Part of a small language model's weights.
Size: width 96, MLP 384 GELU, vocabulary 16384, 2.83M parameters.
Architecture: learned positions, no biases in attention or MLP, tied embeddings.
Training: a variant of Adam for these matrices, 182M tokens, 11121 steps.
Each number is 200 + 30 x the weight over its row's rms, rounded and kept within 0 to 999. Layers, rows and columns count from 0. The size before them is the row's rms in percent of the matrix's.

# layer 3 attention output, 96x128, rms 0.138, rows 0-95, columns 64-127
093,153,223,192,248,126,181,243,196,156,183,161,234,231,246,200,178,222,184,155,192,211,208,204,162,191,190,248,183,220,214,194,145,234,186,219,193,211,168,182,167,174,221,209,209,209,204,227,216,187,209,210,199,221,200,223,205,222,211,196,184,201,200,186,203
065,225,183,213,177,193,260,191,148,213,244,215,137,156,180,147,269,224,208,162,217,218,168,192,241,210,222,202,215,205,178,194,199,176,192,257,180,192,170,242,197,210,190,186,257,183,191,283,225,184,208,168,161,225,152,225,186,228,236,250,168,253,213,174,183
102,200,193,217,161,258,275,136,176,225,215,207,165,208,122,173,272,165,202,211,223,167,194,202,206,195,230,228,192,184,201,255,257,168,201,181,220,192,263,272,144,210,214,232,202,174,172,200,181,210,196,206,198,217,172,204,181,213,277,220,208,199,236,193,181
110,191,161,227,192,241,177,170,164,245,197,233,250,228,164,221,234,224,231,221,191,263,220,225,187,175,211,198,209,232,175,182,238,227,225,179,238,184,218,158,235,175,174,202,201,221,200,162,191,212,203,218,231,213,225,191,240,190,175,173,188,197,199,222,196
119,190,228,217,203,240,150,195,206,177,166,215,192,255,187,249,129,198,207,232,200,213,203,194,198,232,186,209,217,191,231,217,238,198,189,178,182,181,186,214,210,210,198,182,198,194,227,244,208,215,218,201,220,209,179,203,209,189,191,195,186,208,197,200,206
120,229,189,209,169,180,160,213,168,210,187,245,186,187,231,217,205,193,187,156,229,215,191,171,196,196,178,179,177,176,177,172,172,188,246,214,183,206,219,200,214,230,247,211,209,210,188,180,223,161,174,189,157,181,198,195,141,231,154,194,216,212,178,190,223
132,217,219,217,129,185,229,234,194,252,181,245,178,197,220,233,244,133,225,197,244,159,157,172,215,236,166,201,208,152,199,205,203,172,190,204,209,210,154,226,177,250,200,164,175,180,228,224,218,157,194,188,195,197,195,156,192,202,196,250,137,210,136,209,186
068,214,213,205,190,213,246,192,181,214,204,197,224,255,176,212,189,194,222,206,255,209,193,227,210,231,205,263,209,195,222,211,217,247,163,174,174,227,170,193,128,214,192,140,183,219,227,244,167,174,253,208,258,224,187,196,191,230,210,211,171,191,199,220,166
125,186,181,187,166,231,173,199,197,239,220,275,197,211,202,202,259,181,207,234,226,220,211,245,189,200,239,191,175,192,184,178,208,158,193,211,215,211,189,205,236,222,198,181,220,211,216,189,200,189,230,178,190,226,185,182,218,204,198,236,175,241,163,190,172
087,295,204,136,176,186,186,186,145,227,231,216,246,218,235,219,196,220,220,179,179,183,205,135,233,221,171,164,240,214,208,190,151,220,197,206,183,237,190,197,206,225,266,242,181,232,184,158,174,185,218,174,164,243,156,229,132,211,197,190,261,215,200,153,189
072,184,185,190,200,203,162,214,145,248,186,213,225,172,205,213,261,243,194,183,181,218,194,184,197,156,177,201,161,197,146,186,196,205,194,141,166,170,223,162,190,208,187,195,161,156,234,220,187,227,229,262,245,197,231,159,187,202,156,146,197,196,201,273,185
130,146,173,290,196,197,178,200,214,203,153,195,217,186,224,219,245,154,207,174,178,193,183,174,186,193,197,265,195,182,182,183,177,237,156,199,214,194,157,166,205,195,141,160,209,203,191,194,182,205,217,185,232,166,223,199,186,193,193,212,208,168,164,207,177
081,183,223,177,245,168,288,210,231,149,250,128,187,215,183,135,204,218,193,208,191,168,212,249,202,214,242,235,203,214,234,240,199,174,232,180,219,227,198,216,180,202,218,215,166,195,232,233,202,162,196,223,170,244,181,173,232,205,172,195,147,230,190,209,194
094,187,177,217,213,204,204,202,271,177,218,220,165,170,214,182,221,162,164,243,208,144,211,194,184,187,237,208,173,197,178,209,166,147,194,158,221,203,209,211,208,210,217,219,206,190,204,167,215,225,236,206,207,174,212,188,218,196,204,234,169,201,151,204,171
072,268,216,160,158,216,174,174,179,205,197,234,172,172,216,206,215,195,179,167,217,193,188,160,211,197,194,119,203,186,184,206,185,223,163,219,179,200,163,232,137,225,212,229,241,150,126,195,215,177,219,238,186,211,157,199,148,208,229,172,246,204,203,209,186
130,163,212,218,241,181,232,206,195,184,192,157,230,241,179,195,195,229,217,216,187,215,201,248,204,213,203,238,224,204,226,228,219,212,204,174,204,219,216,201,185,175,181,197,189,188,220,231,179,187,201,201,202,191,199,205,205,215,199,203,192,202,202,208,181
106,228,168,224,196,198,190,191,205,160,210,197,174,188,209,187,171,196,164,143,210,194,215,150,183,190,195,199,187,208,181,193,177,175,207,194,179,206,250,228,173,192,238,229,190,168,183,230,209,204,160,220,179,157,213,198,171,202,179,175,215,183,198,210,231
103,235,175,223,194,248,214,181,221,224,211,232,206,238,161,223,221,168,236,228,217,179,237,212,210,228,248,200,211,167,192,220,205,211,230,180,223,236,218,228,208,194,190,168,168,240,211,160,172,206,198,179,209,191,205,197,198,199,203,233,189,190,188,174,192
116,221,193,206,171,194,157,211,162,217,163,196,207,188,226,232,222,191,210,152,177,184,172,142,216,203,163,208,203,166,175,182,170,207,213,209,186,240,181,175,175,187,195,166,180,195,219,216,212,151,199,209,181,205,211,177,158,236,153,192,179,220,175,221,212
110,200,182,199,170,208,164,202,171,212,209,257,210,158,244,201,244,184,163,157,237,186,185,169,194,185,203,207,152,197,156,161,138,197,201,169,144,167,210,166,203,230,201,229,191,177,207,177,227,240,243,225,232,189,211,203,168,243,183,193,214,218,181,233,185
112,214,205,205,203,162,204,198,205,247,172,166,216,210,227,213,262,178,246,196,148,175,184,217,218,235,211,214,239,173,225,175,167,176,212,195,198,242,197,193,194,176,166,172,173,158,208,214,241,186,180,212,162,171,231,163,140,192,173,220,191,221,167,234,228
124,178,232,209,229,197,185,238,253,203,169,169,217,198,187,228,213,163,215,252,173,169,187,237,206,225,199,217,211,153,241,202,221,236,208,193,213,239,186,170,198,200,217,223,164,239,218,197,179,191,199,183,201,182,203,224,186,182,186,195,204,147,201,185,191
085,199,181,208,209,194,207,186,199,215,213,191,210,216,198,169,188,225,226,220,179,241,215,221,195,213,223,194,226,237,219,191,210,188,264,160,202,185,249,197,203,149,173,211,126,162,248,267,219,223,156,256,183,247,213,188,235,179,206,171,185,232,256,242,260
126,200,161,218,246,179,214,166,247,185,244,223,136,196,203,139,231,189,168,164,229,226,270,243,140,169,293,206,151,239,172,148,147,161,188,210,204,224,202,230,213,211,200,186,232,222,204,207,195,195,202,161,178,241,159,215,206,201,221,242,167,236,171,167,171
093,131,205,236,249,174,228,223,207,164,188,131,235,237,192,198,197,217,222,253,133,190,154,226,254,231,184,290,253,195,237,249,220,235,185,220,195,241,185,178,222,171,214,247,212,231,178,203,179,195,217,177,163,232,172,236,200,178,195,176,210,200,227,160,192
121,184,241,222,154,249,156,224,181,264,113,212,208,213,184,301,198,166,249,256,158,185,135,168,233,257,109,175,267,139,233,204,272,184,178,216,217,181,208,256,184,203,207,208,227,183,173,215,210,205,188,203,210,147,196,198,233,174,217,199,197,177,222,204,205
124,210,214,250,185,235,214,183,163,214,182,238,211,226,159,225,204,178,205,195,243,218,198,183,205,209,201,236,197,182,198,223,213,225,193,203,176,163,183,204,169,219,230,175,222,217,186,199,190,196,238,203,250,213,193,226,194,237,230,202,198,194,195,210,179
092,168,200,170,211,196,225,219,246,160,258,195,212,168,226,176,204,212,208,240,237,177,212,208,193,193,223,219,179,221,204,206,184,233,195,152,239,200,170,135,235,182,166,223,157,209,226,151,179,230,231,230,208,204,238,192,223,166,195,195,206,155,192,220,196
077,162,160,233,203,232,154,188,226,141,196,223,161,202,193,203,129,210,147,200,230,224,249,189,163,157,175,170,159,236,156,212,230,173,136,205,201,152,189,226,225,210,171,164,238,198,191,208,204,252,200,162,235,169,183,217,228,184,214,207,196,194,201,187,182
092,239,234,130,211,174,159,193,163,177,207,199,187,185,223,192,207,236,180,151,187,204,190,169,197,181,209,149,181,222,179,189,160,208,249,197,167,163,189,205,151,204,245,186,223,179,184,201,202,147,243,270,220,230,190,164,178,240,192,170,158,260,238,268,217
097,226,224,184,206,235,164,148,160,214,204,200,227,193,166,195,204,216,196,203,180,256,186,199,227,218,222,189,220,179,241,192,215,177,250,190,191,148,234,180,258,188,226,247,247,217,197,135,179,216,234,213,204,219,218,222,217,242,208,213,208,207,211,197,186
109,182,179,243,200,137,215,229,198,170,199,194,192,197,253,194,161,213,174,168,239,177,196,168,187,182,148,202,184,222,165,225,189,203,169,225,170,206,191,200,149,200,209,183,219,188,187,202,169,163,216,211,209,191,211,198,208,248,224,201,179,194,206,215,165
126,185,145,218,230,213,211,167,261,152,243,185,159,151,182,146,202,202,160,201,194,182,241,195,170,152,239,202,161,230,173,188,191,183,183,175,215,189,225,173,203,158,177,206,218,157,160,211,208,247,200,228,185,157,252,191,149,174,199,182,233,166,206,232,204
074,188,158,201,231,181,250,190,207,175,239,193,197,184,185,153,186,276,195,224,237,208,250,223,195,137,210,177,165,235,163,266,236,221,147,209,189,191,163,198,187,195,193,157,199,174,192,206,186,185,222,201,251,183,203,182,221,195,206,209,180,182,179,209,157
121,256,207,157,194,168,275,189,169,183,257,196,182,207,182,144,222,232,199,175,229,186,189,183,230,198,218,199,203,221,200,240,194,205,191,229,174,231,189,202,132,201,210,141,182,187,206,214,189,154,202,207,193,194,217,169,128,235,215,240,187,204,216,222,199
078,204,189,245,150,218,179,178,201,237,152,205,205,180,192,208,206,145,183,209,171,193,168,167,203,197,154,186,217,174,206,178,204,181,203,164,216,188,252,171,237,212,202,240,240,218,147,138,173,263,220,187,195,152,229,212,115,168,189,224,222,186,177,206,174
070,251,193,168,172,202,154,238,150,179,209,222,198,151,219,230,147,228,179,129,232,197,221,129,165,180,167,129,151,212,173,177,207,191,233,194,193,200,221,222,202,232,223,188,167,186,236,206,241,160,192,230,186,228,183,180,185,263,168,205,187,278,179,221,225
082,153,214,159,241,176,182,185,136,169,249,180,249,197,214,142,213,269,182,170,164,283,178,208,229,208,256,256,237,251,220,139,143,193,194,238,171,168,187,226,216,196,255,193,254,222,215,210,207,196,231,213,202,255,164,230,222,222,208,196,193,253,229,195,217
112,143,207,230,281,202,195,186,170,126,209,183,223,242,170,184,175,256,162,189,186,229,220,200,195,159,221,272,173,240,192,248,191,203,194,195,220,191,189,188,221,176,210,198,229,231,189,177,173,217,225,181,211,237,190,219,203,191,199,209,197,201,197,173,180
079,171,211,146,246,175,273,189,256,150,249,184,149,215,188,133,196,226,174,229,222,181,228,267,184,180,265,176,204,243,196,226,208,223,189,218,232,210,162,214,223,189,182,223,246,209,128,183,199,201,194,167,176,214,160,220,194,178,194,182,222,205,205,152,169
098,202,194,155,226,188,263,183,231,179,271,194,163,195,188,127,186,228,181,198,243,232,229,266,181,199,255,185,199,253,200,187,203,188,193,195,173,149,163,161,199,193,206,177,207,189,215,199,241,219,241,233,249,213,227,194,217,209,170,178,192,218,199,244,208
075,232,225,206,181,209,163,224,179,196,154,193,199,196,198,239,154,200,187,178,191,221,162,158,221,229,157,181,218,183,206,199,211,220,184,193,190,182,193,226,195,197,243,226,271,228,149,162,164,203,252,189,231,195,173,245,211,226,238,186,201,195,194,169,163
097,202,178,229,182,160,238,214,177,198,224,240,152,181,224,160,199,192,150,165,246,200,183,169,194,180,171,203,169,217,169,195,185,210,157,174,198,230,176,229,190,232,236,195,165,230,226,182,199,215,218,139,197,235,152,225,153,218,230,216,251,204,164,124,188
069,217,171,201,207,203,252,212,229,158,252,230,135,181,184,152,234,194,183,194,209,171,244,186,177,184,271,191,171,197,198,211,166,136,257,145,172,193,244,139,228,206,200,188,137,155,255,238,263,211,194,220,196,157,284,153,149,208,117,200,195,220,152,240,232
074,150,227,173,251,175,226,253,248,190,220,152,214,172,201,179,194,215,226,256,201,187,195,261,191,210,204,226,206,207,244,186,242,224,171,202,220,200,185,150,274,191,124,236,230,227,216,184,187,268,237,199,211,224,193,229,274,146,196,206,201,179,193,193,184
073,217,200,207,206,244,160,208,245,196,160,206,181,196,187,235,198,185,206,236,202,170,177,243,214,215,204,153,195,160,188,201,222,178,191,153,224,197,244,226,195,161,191,162,211,185,180,193,205,228,217,203,207,126,248,188,149,197,212,184,213,210,199,220,206
089,287,196,186,112,284,172,168,222,232,181,270,140,152,157,203,167,152,184,230,254,201,174,205,228,223,207,94,204,181,206,187,284,244,194,207,214,216,213,217,195,160,195,212,199,215,161,185,188,192,187,183,214,226,170,230,220,217,218,173,227,200,199,173,182
076,178,198,210,228,170,123,195,219,168,165,216,203,183,257,207,138,196,142,206,182,208,199,178,199,177,175,185,194,200,202,180,149,250,211,194,201,196,164,168,269,217,213,189,188,249,205,161,225,219,206,147,199,137,210,229,140,180,155,198,269,163,181,158,229
112,230,178,207,196,229,188,145,167,208,214,213,216,205,177,184,227,193,168,158,206,231,202,188,200,185,221,218,176,207,182,192,173,201,185,180,186,227,201,203,158,231,234,181,156,217,236,171,164,191,220,186,215,217,197,191,180,234,235,243,207,187,179,197,173
090,219,211,161,158,240,91,187,186,253,144,238,267,209,226,273,196,190,226,213,185,251,184,218,205,190,197,171,216,189,195,121,172,163,226,200,159,176,211,156,230,239,198,240,185,204,238,202,222,233,202,208,196,200,210,198,216,203,173,206,198,202,192,213,219
096,187,184,226,249,173,183,217,216,145,198,158,213,206,225,190,157,220,188,187,133,176,198,155,235,198,174,215,214,201,198,229,176,197,192,251,167,222,206,229,194,209,204,202,206,199,226,230,213,192,145,166,183,138,191,217,204,174,173,213,207,169,203,172,228
159,159,235,166,212,217,204,197,159,203,204,185,248,256,176,222,195,250,253,248,177,250,177,247,234,223,202,225,245,213,235,228,243,214,194,247,197,209,162,185,216,200,194,195,208,213,209,179,196,178,192,194,191,237,186,198,257,201,190,196,195,211,198,191,210
117,217,195,217,199,189,217,207,220,181,201,170,194,176,208,186,234,169,207,171,183,159,178,173,226,211,209,224,206,169,193,204,147,178,194,246,218,214,189,219,196,192,218,198,240,217,167,190,217,160,160,145,173,172,193,221,179,203,196,220,182,198,172,157,194
076,182,203,208,164,222,180,245,179,236,179,262,193,188,219,237,236,168,192,211,225,156,192,182,157,191,146,183,167,195,162,170,210,212,154,187,231,176,190,245,174,220,197,147,209,208,204,210,185,185,211,169,246,194,171,198,196,210,231,235,178,203,187,179,185
093,196,199,186,195,245,180,152,177,229,208,226,221,236,165,199,217,212,239,231,206,271,220,276,204,213,253,200,223,221,220,177,226,176,244,144,204,164,252,169,203,192,171,198,192,169,205,208,191,222,220,275,216,222,246,157,211,217,194,180,180,237,201,267,212
164,216,238,181,201,165,197,240,187,220,161,170,225,215,199,213,176,205,218,226,186,188,173,224,215,220,167,182,222,177,240,225,234,231,222,200,207,199,193,209,182,176,192,206,198,186,170,221,216,185,177,213,191,190,193,207,186,192,202,166,210,183,231,208,219
087,229,189,196,178,253,177,133,193,228,202,220,161,214,157,210,242,174,171,169,178,197,203,171,182,191,202,190,177,186,184,191,182,198,192,198,210,180,208,221,183,209,211,145,193,226,200,209,194,208,195,187,232,193,196,197,168,207,212,217,214,188,215,203,209
117,155,211,222,189,197,184,222,190,188,152,161,226,179,230,216,186,187,186,196,148,184,133,147,245,229,123,216,229,159,200,233,215,210,221,189,199,187,250,169,218,172,219,252,173,213,184,135,186,232,197,217,212,201,237,219,217,193,208,154,272,172,232,216,205
077,161,225,218,175,179,183,219,147,275,146,222,269,211,241,232,194,191,219,227,216,237,171,205,219,210,134,222,228,189,212,195,237,203,205,184,223,201,182,189,252,240,180,216,163,224,230,177,213,216,196,153,205,221,172,211,193,154,176,204,207,206,177,158,209
105,253,223,176,222,194,173,191,228,186,197,138,203,195,165,210,172,189,201,197,147,193,191,189,220,236,225,195,218,153,258,199,167,184,233,227,142,164,227,178,205,208,237,243,210,178,182,222,226,207,151,236,180,185,220,230,224,216,186,157,227,173,213,217,252
074,278,194,187,140,175,214,234,262,249,228,271,112,171,235,205,205,135,237,225,243,155,238,197,175,225,219,128,198,173,209,144,191,199,191,174,233,238,174,211,215,232,150,166,150,190,239,198,218,224,208,164,194,210,196,153,168,150,183,236,204,221,174,192,215
079,189,223,213,236,268,168,116,201,187,193,194,237,265,146,227,195,204,203,213,157,223,221,211,215,200,225,222,221,217,213,226,200,213,196,258,196,147,177,240,177,220,175,190,233,175,148,218,212,171,154,227,212,198,170,194,242,225,225,178,181,192,224,207,226
168,214,211,205,229,212,192,183,218,180,202,167,193,199,158,192,174,216,198,210,180,222,213,219,198,198,226,202,208,210,226,199,211,218,186,199,189,177,212,198,216,200,184,211,217,223,189,211,184,246,207,188,232,188,194,240,219,187,232,201,225,165,233,187,200
076,229,220,187,171,193,214,192,161,211,228,201,259,216,202,180,156,217,204,174,252,226,201,212,205,212,197,208,206,227,236,207,205,169,223,141,161,188,209,188,141,233,234,201,124,148,278,260,210,177,212,253,180,219,217,150,169,226,185,203,144,233,186,250,238
100,179,214,186,185,207,220,250,114,206,207,205,259,251,202,245,240,259,237,205,219,190,192,190,210,182,166,243,182,203,163,255,211,164,210,184,155,198,221,202,160,224,234,210,207,166,212,256,192,179,206,233,165,194,198,192,193,259,201,180,198,209,221,222,187
070,188,212,189,270,177,150,199,198,137,218,226,158,212,213,198,163,232,158,145,174,227,247,192,184,186,240,198,168,210,197,153,142,187,203,239,224,235,182,255,210,242,261,232,244,245,197,169,213,193,170,144,178,153,165,224,233,150,179,241,167,155,165,128,188
095,201,195,175,238,233,261,155,215,142,256,175,153,231,135,141,194,241,196,216,210,221,245,258,193,198,270,186,199,233,205,243,239,209,196,186,227,211,235,188,196,156,142,170,196,174,197,184,181,208,216,244,225,224,225,179,226,205,224,189,208,228,228,242,189
087,200,176,218,251,104,255,233,187,145,264,165,243,210,249,164,148,267,168,170,202,187,231,161,204,171,166,220,183,274,185,246,151,220,174,195,178,244,188,164,189,203,225,215,169,216,218,163,191,225,217,197,185,190,224,204,139,192,208,192,254,182,205,193,216
075,224,150,202,192,253,178,172,235,226,187,189,208,168,191,192,150,210,182,220,174,201,245,166,172,174,167,140,204,217,173,185,221,203,236,140,217,206,259,211,232,166,166,225,198,198,200,159,181,263,222,226,219,158,230,186,206,165,205,175,213,201,236,218,209
066,185,194,241,230,213,216,224,282,155,166,141,157,168,196,199,178,162,205,195,170,150,206,191,186,216,212,199,200,161,214,189,201,200,201,211,227,186,206,208,231,186,144,204,219,224,200,198,177,205,196,181,225,262,152,214,251,168,227,204,182,235,203,189,161
100,185,190,191,174,249,245,174,155,212,249,242,193,168,170,160,226,214,155,175,249,243,216,184,187,171,215,208,159,236,162,189,222,182,197,189,191,185,227,170,240,169,220,206,217,220,215,179,184,218,232,192,214,250,202,219,204,209,200,184,229,246,207,197,204
116,221,182,168,188,188,195,226,196,211,233,253,166,160,226,187,201,213,201,191,249,204,231,202,168,169,220,153,156,224,172,163,200,198,189,223,200,216,167,215,189,234,182,151,194,189,217,209,213,172,195,196,189,216,188,168,192,221,202,232,184,216,170,200,200
112,215,164,226,171,198,186,194,208,214,191,210,187,169,237,216,231,153,179,160,186,150,206,144,199,179,193,224,167,172,154,175,153,205,174,220,207,267,173,207,145,208,211,172,197,202,201,219,173,136,200,181,186,220,175,181,203,210,212,234,161,201,173,184,170
125,151,193,213,202,171,146,244,234,202,163,224,206,206,244,231,161,187,198,228,199,218,205,235,166,186,186,204,187,209,199,162,182,215,181,210,199,196,176,178,221,222,166,186,201,195,211,203,237,224,212,199,212,181,211,192,203,163,190,204,219,202,194,211,227
085,195,174,211,199,167,229,257,281,198,234,208,124,111,215,156,201,179,185,223,233,147,211,197,190,204,192,167,169,178,184,179,218,193,190,224,188,184,198,185,249,157,221,205,239,232,183,177,217,208,207,177,221,210,197,241,187,199,166,176,210,217,174,184,201
096,161,225,207,201,212,216,233,183,201,156,179,215,236,197,223,179,214,231,227,175,195,167,206,227,220,159,209,228,197,205,240,269,202,202,233,265,235,199,241,219,184,195,223,199,240,186,204,192,159,126,145,166,212,153,237,259,173,195,211,192,159,186,121,189
098,227,265,166,136,235,212,223,170,271,154,212,219,194,178,253,262,149,277,237,182,145,141,192,243,243,197,186,248,128,245,207,231,238,209,252,205,164,151,184,195,243,166,205,199,186,159,195,219,176,150,209,208,191,190,187,240,186,201,186,203,173,214,215,215
077,233,232,158,186,146,255,213,183,177,218,143,210,208,228,182,187,196,200,163,221,151,179,203,215,225,174,219,195,198,232,245,169,219,213,183,229,212,176,172,159,177,222,209,167,197,173,182,200,154,198,218,182,218,225,184,175,221,204,174,189,190,199,216,200
083,161,214,202,242,143,176,204,181,187,174,197,199,190,226,174,182,238,155,146,192,256,209,215,164,139,209,192,171,269,172,163,174,260,188,185,233,209,180,169,212,167,153,175,188,216,208,168,190,222,211,194,239,182,222,205,239,173,218,202,223,172,217,203,188
093,210,195,212,175,225,213,190,197,227,194,187,187,207,180,218,192,196,211,209,187,185,169,162,237,215,142,180,231,185,181,249,233,212,194,216,223,215,215,252,209,192,188,222,192,215,199,220,178,198,167,151,178,187,164,228,199,172,217,202,214,179,210,137,201
063,242,235,121,138,116,237,278,167,238,177,180,198,160,257,203,233,191,235,192,216,150,128,195,226,222,156,173,221,154,216,180,184,204,203,220,230,212,172,232,183,210,198,191,238,198,161,233,201,167,142,175,180,144,189,194,205,183,173,192,164,152,192,180,188
120,242,188,185,234,151,136,206,250,179,196,178,191,143,238,192,122,212,156,142,205,228,240,187,146,169,202,139,164,229,203,131,149,198,213,215,198,190,220,169,203,192,250,234,194,198,185,176,188,187,186,212,181,168,241,206,185,216,188,179,231,167,211,202,203
110,216,220,144,236,188,243,186,208,188,226,139,192,196,169,165,194,239,204,188,187,196,239,226,175,182,222,178,192,234,214,196,195,191,207,224,185,167,214,207,211,169,193,211,230,188,183,219,216,240,197,228,200,219,201,217,235,196,225,173,208,211,259,217,223
078,184,171,192,174,222,190,161,258,219,187,255,158,237,191,213,192,175,183,233,220,233,266,239,122,112,243,162,164,239,178,165,217,175,232,210,160,189,188,165,227,238,169,206,219,149,171,213,216,236,216,196,160,180,226,149,235,209,178,220,233,208,230,211,192
093,187,232,175,163,210,183,250,127,250,176,245,248,222,214,272,269,192,253,218,218,184,151,196,222,212,187,222,192,151,196,208,185,150,239,246,175,196,188,217,187,258,251,214,182,195,248,213,216,148,153,197,156,208,190,184,252,235,195,223,172,218,184,188,218
102,206,231,216,242,180,198,185,226,193,194,163,216,220,211,201,160,179,182,202,169,158,221,196,215,229,197,208,216,195,249,225,175,165,226,183,192,208,226,192,190,189,196,205,163,172,227,210,187,215,186,230,191,210,231,168,211,190,191,202,175,203,209,230,205
128,243,214,199,170,181,220,246,205,235,180,159,204,151,214,223,198,177,226,206,169,144,166,156,216,229,140,173,235,160,217,189,207,225,219,195,216,218,229,187,211,142,174,204,198,193,201,202,200,199,193,209,190,166,232,200,180,180,190,187,204,200,244,215,223
111,181,213,226,212,230,218,175,203,216,177,179,190,219,186,195,208,189,225,201,158,242,173,217,228,256,201,199,252,190,215,194,216,211,212,203,219,187,215,221,198,171,183,178,198,214,161,183,217,212,184,193,239,197,203,205,209,192,194,171,224,207,222,202,216
077,144,184,258,226,199,219,196,224,171,168,178,211,221,198,208,180,189,187,187,175,215,206,198,188,192,187,232,217,211,184,208,206,196,261,188,213,183,230,187,234,200,198,237,158,196,231,202,246,213,161,227,173,231,215,194,195,173,183,170,228,222,198,218,262
079,171,209,198,173,254,171,192,181,216,173,212,208,198,185,234,207,189,203,215,192,195,164,177,202,224,169,214,219,180,207,197,233,196,156,184,192,181,223,202,181,189,211,256,206,198,195,189,161,242,254,209,223,247,180,233,231,197,256,176,245,194,263,201,165
083,123,179,241,219,168,259,226,269,200,193,147,205,199,196,185,211,185,203,273,188,150,202,235,179,177,179,251,207,200,191,230,233,204,160,180,218,160,198,205,194,192,185,212,223,174,174,234,199,243,185,212,206,139,223,220,213,159,221,199,204,133,217,207,191
092,241,184,195,220,254,175,148,294,165,237,183,173,196,163,190,162,167,192,221,194,200,256,233,185,214,264,152,194,192,224,190,183,210,247,226,261,236,240,210,244,170,182,211,205,242,183,177,169,171,117,176,171,196,181,199,251,146,162,185,190,184,207,178,213
094,207,197,205,202,194,153,180,161,193,190,208,231,207,218,198,137,229,176,144,235,263,221,213,175,173,203,201,189,256,192,171,185,203,207,201,227,229,228,206,188,168,230,227,251,246,166,163,139,178,227,176,175,244,155,243,190,218,237,208,203,215,249,173,157
070,234,218,137,217,159,184,202,181,176,213,168,196,202,195,209,187,219,200,177,172,188,196,178,187,208,205,200,198,187,244,180,176,192,160,241,178,209,225,195,214,250,240,227,200,197,195,173,176,219,148,176,160,168,183,213,189,162,210,196,271,139,216,152,237
141,172,188,179,189,206,233,209,234,189,227,186,195,170,209,165,180,215,189,244,212,188,201,202,212,206,176,194,214,216,199,205,238,183,205,194,214,183,191,199,240,173,195,197,201,212,220,197,207,220,219,202,210,247,186,200,245,178,200,188,169,237,214,196,200
059,215,157,266,259,182,94,166,237,202,156,196,241,238,237,247,108,220,219,222,138,235,247,198,175,197,154,164,236,247,210,179,218,217,213,212,202,225,218,223,219,191,193,202,196,197,195,217,211,196,169,185,157,146,219,205,132,161,174,222,214,188,206,179,241